Weights of a small transformer language model: 16 layers, 7657 steps.
Each number is 128 + 32 x the weight over its row's rms, rounded and kept within 0 to 255. Layers, rows and columns count from 0. Numbers have three digits each. The size before them is the row's rms in percent of the matrix's.

# down: layer 2 MLP down (transposed), 640x448, rms 0.0194, rows 433-499, columns 0-63
# gate: layer 2 MLP gate, 640x448, rms 0.0173, rows 434-500, columns 0-63
# up: layer 2 MLP up, 640x448, rms 0.0171, rows 434-499, columns 0-63
down433 101:093137094091139124151228097149098110120131115175145103156147077131136165124156129137096103126026126116066092168147078131141129126113141150112093115134152089128103131130082132088148106124146103
gate434 094:138160105174091151100128134089149136104162134101147115110136110112115134101158112117111153194157097129173162070159080096149170169101113161175111138164124060092132145198102083151076217186189158
up434 095:078065125147175145102145157120186163100102146109107128138120113138159115094092167148159108189178164119132091151029220114104140062144170130142110131158122063139171078168104064144125131162151103
down434 099:092118121166114116130118168116109132151120107135132113116118124130155173134088207085042130108149144153110092141147149154089090121141145161129121147134157141124150138182131142110126074070148122
gate435 097:175101109159093138149159081090094114124170215187185123140126142149123181169138140114192148077152149074132140124151109166162168140091116107109108124147138110102134156160140122109139149099165116
up435 096:176139045126135119154143132092158101138192090156176092155110114099139150100128186121160085157140107158150106097091119049127136118119111068129074151076101113132190141107137129125151098142159129
down435 095:144153143193057150101157150126149098118066161169098133134080133134181108099140080153111139162110103146158148099095105125152113094114170118151144184138188132141080147085124133132100152122152108
gate436 105:094133164112136148119122134139100133138149141134129196143091051102112144159099090169115122180093111138110102088107130076153157153100213094143154125174138083141130093145076071105130124106127124
up436 109:074140126105054126141167163148124170154121135081126137159140181125143135147119069056109095161176140134097160083092111157113102099207106121144137134103073110121116120144099146109121156160144179
down436 109:119108134135095102097125163105085129178082127113162126154191152118118110134110125112139126118188103173088115140143118144201141125145087123146129176085071128105118138135103134167104198178122106
gate437 097:095140143073148146141117180114081132173122155091169122147122152138087094117127210108116139193145112091085050143121103202131143118160155121131133118133173086071162142109125112155089203152137131
up437 096:136124101172162113115102143151182117155133110169090067127146106124207175113178091180132100142105151166165210119131150159153101121065162161141141158086142101157112130148118147083121149113091110
down437 098:136128132133118102125101173127151137157108102116059070129132073091155147148174132175171081145148170100095157107126110145121102123120173159159125199156182111094146102113132143077211131134098117
gate438 100:206128141149075128132097155120119130149148131087086101140083105091157142129052102133145107177100075129194104108118137126167173104161082096127110171091117103112118172107152150109122088181164103
up438 100:155168123155146129138118104144119088089145166122115132122139070167099142164074130144110143127161130152110154136146157103133107144116128154195122174104099090112135099165038153104121139124159135
down438 101:110190170153080199116154082107117154143127157095137164120159195135156092162118106112091134137127100117117101069135116173147125113161073109080106105086097112124096118137118069157157130057153161
gate439 102:094101127077120102143133122150223095160127101102129110107119168124113178102098099132099086177094134149054133090107116186103104112109119103158132155194160120085095146069112136172096127113091096
up439 105:155189180150124163153099174088123127098072155085135148141115122141143141185193136129144070149136154115209107147141146109117140109167127204140155105079117084129154125156171140136157144120152175
down439 097:174156157152150160120092143111104139124152069161124121079108176120135174100139143129176203091137130153171158098161153190146104120110083117108063147100159140135136121084170119102144079167182148
gate440 104:098091182171141101132143105162104074152098180135136109129098178077111129133076172103133162141153141088130123082133087153053166110124130115123187128097136130146107145118147127140109144123117185
up440 097:130115153048188094154186071088141129143122111102128134145135099181121142165146109123134128126169109187140107075110132123118086155141142109089158119120143112090134191126168126119128152059092070
down440 100:161108144159097164128155095104124104155115158108146171118205119128088108107188166122107136132086139121130111151180124115145063093051174049109146108114126123146142102100095110102099126186168104
gate441 101:159127169125123153141116165089124145156146123194120156118059142124118121113138149152111146170126098071101123083157130136169126109060143070164115146085153123102194120077138072146089112099194107
up441 098:174060189129127133188175164141108212099084162202142076146112102145097155116127028093154148118114120126091049157117069142172130115147125130149135118077139145181103034106094134124111092076114117
down441 100:123154114099114122135128108050132101123072136056075154133140118132122153136114131147118138111113132190073151160123143151124129118155161157139123084152130155186067110145120227085178149111053136
gate442 100:094108120144076166117119151120119145088126152108122167117144152083152114169122140156081085139107145151098125155117108130160112147152084185121134135106176107129176103052142139169106143143096165
up442 098:120192107084093110106145054166113055156169126133142096100083110180136135128121103175207162137178131144107156150186134174115166115162065141132131167083140151149126161138100131117123149151096177
down442 099:119070118117040085119170171153108098098175154140120144174155140093116101158142119149121104121126148146138144147113170134103148084099158110132148108132142123040124144104071106129145091107147141
gate443 102:183108157093172139113098069121137190123093125119113108175155127132153101118129182123214129106097069117106152105115136126068124129157145130171110066148125102132120090106083113108117163098129184
up443 099:174156098084150104120126127139102188109072124099091119125196138092123123151085073149104122114088100136158158143124194072046107177096126073157087122128112166129143118185187112106132141105142148
down443 106:143115127139152116101123054086113162174195119101120122173178128129133102122081137175143074154131086127113078154163114137109116105194140105133150115153096137119114112187112187152096136136130110
gate444 097:121177137235136078172121136138095068120105147123149143063139156150177108134128134141088141139141162184184106082159160102127122102195138142131086126133146119128142140117137169092101105085173158
up444 099:091184188126130186107086128198195106087117136052124078138101098149101120066093180106083118140117086117093127134127099136134170176087130128093077198129156025137126103114121106116127116085116193
down444 096:150121123139140044063188062083154150138117064159138121137144104116118155124153154111093114137139143108124093107118127110103131135192200107158211126223164069100135067159159128128134100124096161
gate445 103:101132075167135102068143146098162108123126124189166177110133130132095186116186078140127119115149130191146178141159118152150140142106165120092154148108093183112110107120150117079115098114119161
up445 102:145152103134153117115108125180118152085066138152127142114120109161153146162154102123136156147085171040057149128135080118126129085147086187192103151110136101138164104150109116108149138166134106
down445 106:099067229094091156143121149131135083107078127139137207075150134122195075165087136101078147090057147156145097133114094138030106077151085182122122149167142097106149129091134091105073149099132160
gate446 095:123155189115136107146135127115095134123146128168174139137142113096067121193109122121145065072132161152114123075112086171111135122122135037109115098109170120113150093131057040134098127132100169
up446 095:122112137142138070135105089123162091174167147105124171126133164106113063141085153146157113164104132084102091126128180079145141133139117088111151103186116124116090125169114147098127177100108166
down446 101:076128097136167120119144126136110090104169124141132123166047125140133076100099152101150124130139133117110088060138124126106105079124080112091062118114142123105142136186119113174103149126143122
gate447 099:150078149079160085138158113094093114140125192122136095095130136062152165086114143122156135129174089070134148141145174186110171143170143123128083115132112129152112069149125141117083155169141077
up447 098:149120115156155110136106131111172061115170160162144081147193090206102103150099126131119130118074113052136105112095175174101128133069126126144106090102102119164127175205124121101174102152127120
down447 100:089068132116100128098111126157143104156154163113106046145145155162194134163132174128146106137142072118140145132111158093084090154110127144099128140153131135143128152150114123118086068134135135
gate448 101:127165095074120147144149144076123098079134107131118161162117112091146160098117114101079164166129165128113150151080108134122122133144109091093152107077084125174127138118101098116145104135169093
up448 099:161141163159139118134096047138194111084110100130159132122133129117092165148137163110106130125140142058096086150073161191150166156128135178136192127109228164134116098111093161142088103099160141
down448 098:098123161140146120123128147124171100108116132139131167165115155159149107169134077133153077136052170136103165099162116127056113158126126101146188094167126138118123157149096103132104129135120152
gate449 101:136159132084205115078057054155115196150133116072173139118131138099169162128149181166121131138097142141095107168151120144121159116098131148141086139133078134161141176106145133154134120133141169
up449 101:137097165131080177191100164111098121128159135156071136103131148096050115161197136111199136126111129093112093090116072163139121179138149166133095141092106059105090152135103097119128099093109125
down449 100:138141184119139096151121152096125113113156162136061117108131084137147052158093119108145128142084116068138118142092128111133097174097162128128164119073095075056109188102078116116100139146095121
gate450 102:144159120092146113095134099113113173140167118064143166097111130105141137140133101083122128133153099140137126149164139100168129078171166202162110159103048121096116106130140147129126148149104138
up450 104:112151083169182120120131110130166136133116086111070080158118148128166174114192157124180092114088110172152130129181164098101119159101069145113177129153181116106105125129122149084122069081093120
down450 113:163150112198123113085098182103185148162093118128146092116095181108140070122081142106121128158103112135121163161113099110168070188096141135112086164130116101140101172183191109147126149116088156
gate451 097:150154047162146104134151143113070162154132146125091173056188141127108157179173111159156084113129065092131165130158136118157142103171120127121108158180107112123188122141159100150066163142119155
up451 098:141154146134088086126121162153162130138132137083185140149126076109072151155143116117095110147122157081098146149063097132162104082169139121100142164072161116134193188078127153198086155122117158
down451 094:074186075159169198148103066075134128112098139125118124171079107073094180149141188109111168148049133127087055105127077102151108114131123170143082133096059058104079099136161112091184119123120142
gate452 102:152088138127143136131100126175187155141132123125136104148188108108098136086162117170133219121115110156142141123093047082213163106152132131156124133128114131139153089121133176119156114076158156
up452 097:105145039177139176137106215108065059135069102142088100139162110084107106145071158049144123131187122173096144099146163131203157150098106140060129131170089172089074123156161125121137158117179067
down452 099:056057188125089097109114116140110097126124103116151110160149133147092119128135095133135113160115135148166151133205155143145156066091131175101159137171104102164083098174075184121099123139064097
gate453 104:169075128157124081081093180136195077147121118154150117161108132108190182186116123132146112117161133170110062111096179212150174132120113146153071130145107157119148176106126143119039144152178116
up453 099:120135168136135134198118149105116070102117116135034119150124124099097147063071149081142089120140098083182164122205127118127104146111106130068123148190140163169117147160177149102134060136132165
down453 099:129107106139114117123078130178138178061133069164134120193075140106153132060156140080107176111109134129178144123156121152108142124057119163047086127111141141128114083135121121104112139170162138
gate454 096:145176127163133175134097146189138068139116121186143139149138157052077054175102115131179125149141108144113132152132135128086123132135136095133129113035088068207226111080157113135125154150149145
up454 095:130123118148170085147119176111099133146142154100111054110165112175150128111145127062139055126091121111130131123123062136072150087113091153174142177136134120124105162167154110119139163139186133
down454 097:143119111099138145091171138117125125087131135133140153139148113086124171102141097143098123074085064125130112097165140115153080137103172094125076137103136178124165099041129140072146118152079096
gate455 096:183110153124100106114094125114151083122157082164118140084161108154147162152110139085192172107190144121102134119195035158078148132132074108130121110115079120150117164071109088163110145127164081
up455 094:101089139116151122100210120111081100116166133088173106116100140166094086064116106131072147151085127141152084163156103132124146116149163149138122146167005144134101160112181127165119130116088145
down455 096:159110105171125108107146170134150071146167127175158143112066115151112143131146153120195099132147163109129142189133133132119157128176091092147100119154199145143110077126107128113160096131090061
gate456 099:119153104144150087105106164037185122171164129116139128178084154162117152137099115151125102116147091130123141133104115147106112146063136103174104086129172086189112120048087110114157128109154124
up456 096:096090114112142119129132171140062111086149142132144128155129055157138111109146165086050101140103095128076119167150098175169170121109111190174112099174062121141094115105114112150175137099139122
down456 099:074144142154118137135090093161132134051113160148113138130146161098112138107145100080097096067105121165137137131095166134103122109102146121163086072109062162156092090104122167175108113148191066
gate457 100:171105085132143104112137093156136089065120139128117123180091127089134114059085103088148121178083161147132151090095167140131113147148113132163065138118096131132141123127090143142150106041140126
up457 098:118153113156074094133114098121074144168184050121147121121146164108161087157128154155093158129147114111169150031088148162146123065175109118146105159135136111073125191101167141128145167207143144
down457 097:069125131080126155087100158159103111169114119101113136186113165196188149192079153114124132161086076140115140105132140091131136089175129145164156179105107191168075219146152161089167127120169113
gate458 099:213146106092124079149093131107187177156171055150120121189109144129082123096100069113194097113136092215121151174143099111177172111195080140072126112085155134179140168089091121088103066161160175
up458 102:162109124145183142126103117160116178124119137123123075106199088117133116102139143156156124140121123167148188184167148151134086081133193093165146121153154088098154140076102115096115125125112144
down458 101:109121132134068096138135106085103141159168118130085143138137066131113196128103116149176204077131102108121126146132119102127095131159130140149099153100092169178107083178140103101106108167137078
gate459 097:100097096097159113106146156160131102077161158089154080059106123111107123127168162146098169123121142099115109130158161078131136135101196135154144203067122135172189076132080194069146221133182122
up459 099:172092144132150102104148102151154153124148167083087138127118148140166156155106082069135177146084117145089165097138167122168136083092131093161202191115113126107155170080156117113154144104114145
down459 101:155127136101088174165106178167157163165099151096148146150130128082119106131133115131125160146121137075117065134136133140149200154129118127139123131166141114158102098120144168147135148156101138
gate460 098:135125126153147169131160097133115105144115175159125158103065121120134210151137139150089120176151153185179096189138121123122187150145144124177121193077138115110081108125106136099177074146096086
up460 102:114146136124185130195141113120154155111148145163141144088183116162108099189095139138149151125152114130143125178116113137096180133151133132139126108138181135170173109077107107132179097136147093
down460 098:099149146123159104150152122127103137158150128140120102088147126064121126146106117119129118069103127155121150133127150083131097064169098065157126102128150143180155166093134110159109132093166124
gate461 103:108154122070136118095107151111222132128109144135114152073097162085124131121141123116140150172190117121092115155063092069151109152083096101123103187145159152119125112148137185149113140097145131
up461 101:180127084077091102119151173134088148098130129116104176159131152098142145175116142137148134202133125088115173079140131147114119140114162168137122106127142129124183125051099110091178122136106108
down461 105:137167144137121076120112148172127118132122147131083131142192069108109094161162104128095126137096082110118169132105037158166140130096102127100108100141159111125143178156091105185136173134179134
gate462 100:200121079124107158108104140209120103138131123147122169155141126114110101177127127131144107101099069115175147177135123090165067109102145121086124080092092126114131146155131105090131144068205149
up462 095:101120163062118142059134112141182167139197115145191095136096107135093073156135125093122103161126128121153100081103091137180185094125101147058103134107163158145178117143158092175120107160094103
down462 097:116123117099093090049117165141128128088124135171078085126174211133106174094120143099158154178117172135125113174136135117102108116126147137117125078144131068076136131129149184143117062172119160
gate463 098:148181130115064133115152079174124095120154134113153138131078099149153078140156108166129169131155128117156127152116099114100174108123153127150134126054121182107129153128092171100192136130074121
up463 096:092115098132117145132076086153114162159029120079166107137127105152126141140108145129136148109075186105125123065147127150071162107212143210196148113186120124112083126160123131119138145152173178
down463 098:129139131105154100111116127092076135147153134155158169155110062146109093142094110135165166126112104139119107135167103152157144131107123080088129165132118066070162140121154112142096121195153094
gate464 102:071122157102153118101121167120154103122103092103176124142162116135187146159095197159138141129145131144146100145170123105133141109147131126160159092117125119101137101078128157108100160130110138
up464 097:096171105107139096083175161155078129136094171066093138166188204075137120140144120110139084129096116114068146155096113146079153088103147120102145104137149092137146093158186092164149120126125104
down464 102:079108115128092165055131150141150127129117102110184058082123157088113122122126174170080139153119111163150115112152130150173166104170155104091087070131052180122094140167137102157108118091111100
gate465 096:117081101149126084128115126145101119158168110071125129139112160198158119122193134162083164146145123138110163115187106142092190142148122111161083115121176148115104127108143110145057137098111132
up465 096:058128146170084141133228100188095109105077123140111153084167091109147130143098133121102122176117118175139089103092099094101137093043159157169103096107183133152119094094144133120149114123104129
down465 097:161111120140107149127122105182098155098096129056082035120147147105143184125114123120143142127111111163128129115168113110091178088192101106105137016203200088069190146129162169152087117156121161
gate466 102:123126052108179146147166094160151107123158118153099119150114145108158144141105129097161151183136143109162121182132085091151175137134153127108147136086067139117171078182127147084139071159166091
up466 107:098107103152114124126113145088179040104105062091094193138143139081150098120137131107126107151145118121138184157076119122119155137097067164150123210181195138170149118108125150075107115122157111
down466 105:114136205165115092125138140119117160105125136143123171110119150061132097175150120109112112138149172185162195143106093115068116069160110114136106132136109111106189165158194127141151169140126114
gate467 090:107094132084125181069161138145130113172093138143143176149142123129126132101170142148106133088108097124155135139202151138094094140086115109125174103148114111158085099139180178081102108157125109
up467 091:128123131125152105178115098130189114150131123137137152081129195142137090147153133111141156089142117148106124121072155090175130142161135103141105090101160132089145168091148103151121157118170162
down467 093:052131102115123111100149150095120159150111087136114121144153164109146141160147084141097147161132169113049090096126129121112090126142134101134141098218089133138138143158117121104138125139125065
gate468 099:115165116124177096135125075044194115127122142168121161061147124116148111088134211110125154126161107112155156170146183139174127254063128141125111121107176104146158101096088081168120138153188130
up468 096:146122097146108099120158140126109135049195142138073098131074120132143147117144162155058095112123113123114118105124167112091127128115114140131088096122100200197099078124093165086162096163100097
down468 097:138144147127107160083158163079119067170074123123117151162155115147128169057094149138146102167118105107133120171086105162130056083122081141071093154141141106157148170138117118156206111104138092
gate469 099:180134157134157160127130105150152134188109114123172130131132117103148117104093173091200100128142146146137139111121087138113086112119118121084117107176111135152105090092098153155073155170128160
up469 099:122108147131119122096148140104144127149124140135112157061134160134105130130163148120177141120143113125116096189126148136098116120106128109142229135138073211131149115147092166080086167150135063
down469 101:169142083161124119165125142172097120098174068139114142140149183122101146138077180118106094156129101142104095084147100166130145093077147168108126088155096094095111100091111133166116163155156123
gate470 096:144138117130096151174096132141077110120121159152116171079154098153105111085140113081089111121072174158084151140079134145086120134139190086106117088111073063140188101102138105125167115116106099
up470 096:133148133164099128157134144129083144144186042163084072139126120116204096083162126129121085137080104119169149157072079130190135087107121136093126112130142116120143087121103201128146114075206097
down470 099:176131184081142105085094159108116122144062148133172113109144128088159122124110123080144121168151165142158158067096115111140123136116164174177131199154151119163137074125190095161142156105113124
gate471 095:141134071136140109096099181122152112174127093129134133158144125116141094157169115115091121150068108105111062126110118089158116111094096151133110119108195087156153080145174129101139098154150133
up471 099:129140104108159097111178066147108136095110129154112121114132072131170098139088167103114190148126115152110162133105100110053125123101131121162112168066137064159124105094110116104092097074143156
down471 100:146163087113135136151135078129157097166141120120134124127141124114081119147153126124175220164196155171106103123173089164124157179083147114142071128151104162132167132134088103100109149120101155
gate472 102:145112111108138139140139087140080139128158138150133124128067058157128215177139170132185163156114119158137133126192150148058115127103113172060159142096190165117125094171132133124049138124135127
up472 101:101108103107117128160098137115168127152120133154120164184135156148161172090181185171150136119130061184113162077196101155092132099121189062128089075103118145130111157171161170112106165129088121
down472 098:164113182107148117138139075123091131086117131076089154119116086148119097142148119143124099128116131113150109133165126147170143159139116147112162124104102176157125128148113150109108123215074079
gate473 105:122081138134105123122137180122114123148120125139160073172123100122117132113101128111156127107067136121139155134121152125094137160111116124162098189124104140102098141118128120096135149123108201
up473 108:099081084074153152101212146150189089159104082122178110089144144082105061114084129148141089086121150179138166112120116128122125103095135093113106133145138172114161128154170098151111110168078063
down473 100:120141107106168128090124178143201083204112130143142058118126103132150161140129147143129145089083110141139115151127107147117177136172156162124126116138119083113091131076124091114098142145179161
gate474 095:160171164137116111124152178064110118114157134183122154116012126167130018122184142176154152103139096091137171122160089156131089149126112074085125097131112103103146093136128132091140165091186147
up474 095:121145133156139099062155127102063096126087071144132168182087184152061112184126142152113132118130141102131141142172136064183067128113168100161115145111084175106125139107155184115130140113140138
down474 089:122158124141119127130129113138200104173112124095106099138182140100150188119111156114163128124155152123179125120130186123154165149100142107143087107141195131141141215129118175142158109140143165
gate475 099:115112097157171121142099061131100085114148085179140157112127084121109173106139114110155186125137113121124095149091205102124121130173154143114142143129138120211151134161123161123109066069134107
up475 099:072185164129134115123085104092081113091100073121136134116103079149098133114100207146124142170119175095088129145186070131092112086129133144134159131106145142106126118080197043128219123163144099
down475 097:173112118126121123158128093125170135086101198116121176113162127139076158127118163128152147179171174182194095112093145106123141212098089108122118124123147123152171101155111196085127177164114144
gate476 095:091114135157134143116168169132122142115122048134221155121128117092119122131176179096176149132159144160067146185141121115095127163157136169057104162101150092110151148137123124103122187055115056
up476 097:101141109120140091171112109208130097106101100087177093212163175166154140138093078144128118125097114126176125184110182119115140143108119158134130110146163076136122149132171155066126106052140152
down476 099:072131137110033127136125142092166180177183179142125158043107186174100144153102122204159146139139134119094219084137100129174132087115106101123122098129061162100121085128144164093106090157106109
gate477 098:166148103175176113136125137083118102129117092135147131164136148093155157104107155167183084130142132121133141122154135141175076147105142160143090085143100049162098129186138154117167125121108128
up477 097:140145092089134100135155156173043136061095162110133133124092098176158166143117138086109148175146154113194151082163128143120134140187109123141109147096156108111142142135103104096066144123125128
down477 094:177161140146157130117137091132193189097108124145106171154125106152165128100138124186108106168153161100131147141150078136139089137083139132149140112110098092169029140150084102119067114072104081
gate478 097:097121144134144107123094150066150085104159093125135100134111174100103134154140074137120139140119146155176110116130161072126110088139170113122123155133137140062099103135141134070188099154119061
up478 096:116151050107087138179143155077087163129171115113140137136125088119118107151166132207188157155084137156106161049123118079139166077182087099131146119119123147078120151175094064158089127102149119
down478 096:091155109172140059089081099194091135103164161148132063129105077077156121151186158180131079080133122117148103136131127105093179106132125184101137186155096124125137110131108118129124102131121104
gate479 104:158123148170093099119118166105126108111134133170140144150171153137147150092159193093065136125118156133159111142139077122099112149144122119148102135094168129140122091103092144105144154104171131
up479 104:193130139167116163150148088222117123154116121187092085091114152124086138154087153093123206102117123104108102189131129159118124079135050094112116191136097153116132116116143104086148155226155070
down479 101:137103129091139133114128120124106119111072069164123133126124095114074139146093173163156197128058115148083100075117176159139132099049147177189140114114158094149125133085107136138136179114164129
gate480 095:136183182184105053120131172147132155106075126156134174122111115162146121135164154164139116101137084074146131075168151083194107088030133147158147132111152137107114172124085182135101187112092155
up480 096:174158167106156112124102165178157128121086148153175162178171173144131144160126178134147119126103121130155148172080134122130146089140157092101109175133114133155134160150126142155100153163099123
down480 096:086196069212181151116082136161186145131085114135105112092115101139130156112192076107075088139106083147125093128156112134128126106092114121052184084111098089108159133091147081115166088141144119
gate481 102:109070128080092172149153088077141089143118131203140118171063186155172157129090074120129141117118150085148048134100150149104163111107082200158100095147130117133145118102094136080121116106126138
up481 099:130070154122097070146153134073126152170124175135069146140183155033155092100131101145091113117145150156115169176159094124156088153144125124116115121157085126119181163143108125116100106132145143
down481 103:169155152136210118112133170160103114131130150123123115109147052094140079133144128129132127147147165100171128137166123100122137103072123141106108091156101127136135116178124137089117127188156156
gate482 101:149163104125072123127142180181076091099080141125149148163162126112116174123070132140139096146201171156164148186117112120125145146058202144097151084134149177102162095161127140132088176104118114
up482 098:121110126085083081108111125196122131159133108079164104148143124138180127145177096125125177116114181136107086175117143190131213125082211089162139158074137087079111124144138123158088106137160169
down482 100:189139153154072120093089126165127132094137064113137102132145113102101126102115073072203126111102133192131106117155158099148142101171126113094103150142075072092124128145171125122118176108059142
gate483 093:130130133182087103117134097098131103158082139145145139072088083109123133136134162101191111067100104089166097106116116126123190177172117121144131108153115091188147123104113171165132151187150125
up483 093:128127137083123093097116109182129154093175165139132126188100191170125137126142111137129152154124140179159127155213149076102108127117181128132038153130133117042147155155121111118133051140128108
down483 096:148057137157149104182151154129139104199149179156146073123121154133179097148144132127013184139170144169117061070154103202152130146089156139130118120133165123147140103064109081128163134130149104
gate484 106:179175152109114150055120135183123125072156136075151068121150122119141148104146160129113208179067157130096117135147104124121134125136134154119144107096141130118074136093123110198135154180137149
up484 113:166144107092082148098112090170162158162094114123170138177125108137134169100146121129134141121088142130150141183103107133079147092157029046185160122135145147102079141094148118156131095125097227
down484 105:117141135125153164112110081107145158108135077203110170116106151192160136121078171086109216168085141109122123169081124173126096098142114104171114085110143148026114205077118112115155151107127120
gate485 097:152140156099113132166116133160123117158137149106135124123074201145103175123155069120149132116146126154142044104199159091158078135067105091137139097129153156163160167153105122122138145087103079
up485 098:146140088132140161118140139128139142130179098139172087198152130172141147078107146205111079137100090169151097103160145111144145115089060114106128112089113111135090156088147160121137091101107113
down485 103:109150174151154156116131105111158131100167108129148041157172125105124200130176114172055108087104095078158074126155126180141181104156118172101117106149128149090094114140193048162160108155177134
gate486 098:104104154086109183056129125074123094162153102129141080113175150100157124139132156162119177144107129164166173102137055141124091154111108145061135098170141120125163106145139109128122128150185150
up486 105:152072110151160126105163129099136077103148089153097119163048136120092149124165190153075153072113123108120165124136162112083088155074134110100148102118158097062138112081100145120145151098181143
down486 101:051116159112110112115097138178155077169041155164131102111119112145087144153206097081159087081101146103082157141113078093102080154107133145102098135160139111182094152175148119151192066138174133
gate487 096:141137172147109109121094122096113142162081159129182117169117121075178155161113173150092157147151157111116087094142118183130126093078116165127160090061099144101149090098063159134124138200087153
up487 096:120152155153144111137178134180072138089098132137141084208159114152186114145122149139156133169095111119173149145133171176050115132073115122159124110142157106178142136162105099124099126108094119
down487 101:109104155113125119102194126095150113155139129085180119064080223138137069110190130110154092105140102111150100087105076094162087161130141096106112148129125167131147125113095150119120116145132129
gate488 098:101148125075108147098107173122076081170136100193113224151078138151154138176143113130097130107164105081107038142134128085177116120087138131135123134032121133135141099147151098115094090130115177
up488 094:123064098122164100074114180119114122129125106133137168128066137109073097170121173089145137128075129136107158173168097151101142090199093103158095108133122137133132079193150143113158151120146099
down488 096:094238127134130194136065138128085151171124136179069089119132103116117150126166126154144124146179111098087115095145170070151084139179146151107068101109198130162164172122115144087080171120101190
gate489 100:139148121102104079110148111167143120147114130143161105130147062153133146133112117174120119161138133064162083112159173126108173114152099128100122174123099098089151046086155118141171119142175176
up489 102:160126112103125110139113128119062123162164043090089142118131130143131169092092044146145112150132109101144141126099091119117110128104147130178150139129098072210104146159141166142136136078141129
down489 102:173163107124180118185159129129139134066083128146177154076125109107112148183080111129135148121142106175133129116147198066170144134073082059108139092174124177138159110081135158136122151133114119
gate490 103:127117082125140169104168133109107153141146079121169218185130168106127148124127109137127066162131107173153103155102153161144130149092073126140177175120135123152224140119126153126067153168104073
up490 104:111129126161089132106090133127146143171097149127133132103190081086138177060117100168059107160134175092166055111129103187140126085187145110087101114105187156187136157118071150194075116126111145
down490 106:183122111146151145188155131119093083131110122153114200138242164143141118130101132191139146137125141145172123161116161133158086165115124101060138158078146139188166128150140116140127089101105079
gate491 101:119092148114110138121102089114179112083125135155121188130145133068086129158109141145191162147172091128154141074109126189142147128137123101128148139122115117059158169120117155126181095155146098
up491 100:113106160099145149149161121167204163132139124072084140120134081100057130102142164147072119185088126116131120145094164053138126151068165105184114150110092117091153148149088104101135159131165096
down491 102:110116102145152146100136108045093074144153128125148143126119140122140119206172113171128133112048112142105117105090178149155131100111157126088116104152124105127173108090118072178126140136108075
gate492 096:135126125110161110123117144116139100110157106115153121096152142148122100143124103101090132137129152116160175120146154122096124187188115096146138124118099125218114135141164166073125108156064104
up492 103:140130150141110127124126170112128134073162206131112151116078134113141147151113110165090152147077136132144086126150184179066112128145085131175149143066126119122154138178111092127144182134165069
down492 103:116167146080146170110137146138110123103137189149119139137101140088072090150115090067152128107117138164162111140199191111083135101122125092162140100104092108124090165103165129114112088120091121
gate493 100:143087070089194147094157141094114088112102120114200149129058163092139146158126121117127149112146074114155138133133144081122148094101117149172132100085074178177147172169092131153131125154139119
up493 102:116151051109155107090168145129108128137144101097167095114068097117122195079175106143143113129100183140124083105130125155143101164147126181120076139156169151122157116123110124108165142110134157
down493 104:142164129125122084120119116149158149171121126140156129123137141137116139071122110116121155052128129121093168104082072124144170137097094179126116125124136195142148156171130169151176132148087146
gate494 103:139132183109158125079159074135152142135185092114202105133113190123075099189097109081174142127139105130149119101131129105162175145087133084141129126118169139121133109121061129141153180129098141
up494 098:124181131137139132107110131181100055128148156166190106114109121092128129127181135072114152104106148160170098094117167122144120130159122115130127107157138133158097137120152105142116084086117157
down494 102:109155138123160090183106110120118067112134104153139139153110128110137117096119142128162133085119106145122155107093119169151118120138101153077152149154124116143190104133122154130164159058150149
gate495 105:136077122120136131104149127115141125120148072176133179128141149135158179147176169134094086165119161162092099077102135152167130126133125140165134096142122147150129132100120103134188148100140112
up495 100:089140177111085127117085158088167074151159127125139117109113082109118050123143125149209153149161151148221092121135140101125136142141134149140103152133174138150096094111172156118104156200121146
down495 105:189176122179150107087119164157123165132185139145129134156091106132166142114126114118104127128155143136200135108127144133164140123093101173103114155072112108088094142138133095029100101147146122
gate496 106:185141094153178104095097118191123073126140121105101082155167136096152153091164183158131127171165078170181111072114125165130129079156167148087123141125114099186126103129127137044077135158098122
up496 105:122169126050127134097115095103143143142074139097178113145116110136181122204125128089232148142153155128145143125140138161071171118131048124164116087136063136115191169174131099121150135138159123
down496 103:119148064099157118097093166108139147180125173107133089219187115114148097151106178080144136157114158099119131149131133164158110090157106071107093122122161044169199164125162116149165144109144140
gate497 103:090157103081097084144145127128143154109142095101148223136142114123165146130085116107106100156084093082098146101135111127121174087076110107106094185179173087142093162101100139126104116116094129
up497 103:134178145105122112127142197179117154107148121122116152128145096087162133172100125095150139081154141148063123159129129083170162093114089111156143144168120107095103136115179159158135157090202132
down497 100:138098155130091189104120125132155164165130143154162042102166107189135094090098144117113110137151163074196099150164101137078091114155144112075093104106173098141152197120167108160146130121102113
gate498 093:195118119186135104121094105116086110129160102108118156156137151162114116094104088110167132175080122153171079131140173150123142107176130181131088088132165143153156117083071115178089138119152141
up498 095:133130076130120114151056171108120123166072159107076072112113139160087111203181122133128120048153152149156152106115145107088114129097091117189106085142143165106113138116179101181149105139096178
down498 095:104166189114121157127137067185146125128147151129086116117155122151130074070134113147105112143107140057079168122154128138137112089115149092112147207100145093149124139074099077106108156141122126
gate499 105:127165199117136110122128149115126092170147100165181131171123122122125141109149162056145153169074135147090100093079140151161144161140113130085155181126096139154171102091129187085165124170103137
up499 105:138095060180132117121165154109168133135052149102103137095112184144069110103108082128063142132156128136117094111135090159161155158126170133179167147126167094106158120113110122147145128149137151
down499 101:113136101097146131102155155180162095106125143128137077187104117090102073150164134122126143122188130110137138165131141134187095107150171138101134188157102077108185202153141129112097201160167111
gate500 099:058154138128106141033130172127117090112075157153141143137164158106147200102160108137102167108091156178128129066123104105155134125083148114167176160120110123103086089110158165112097148172136117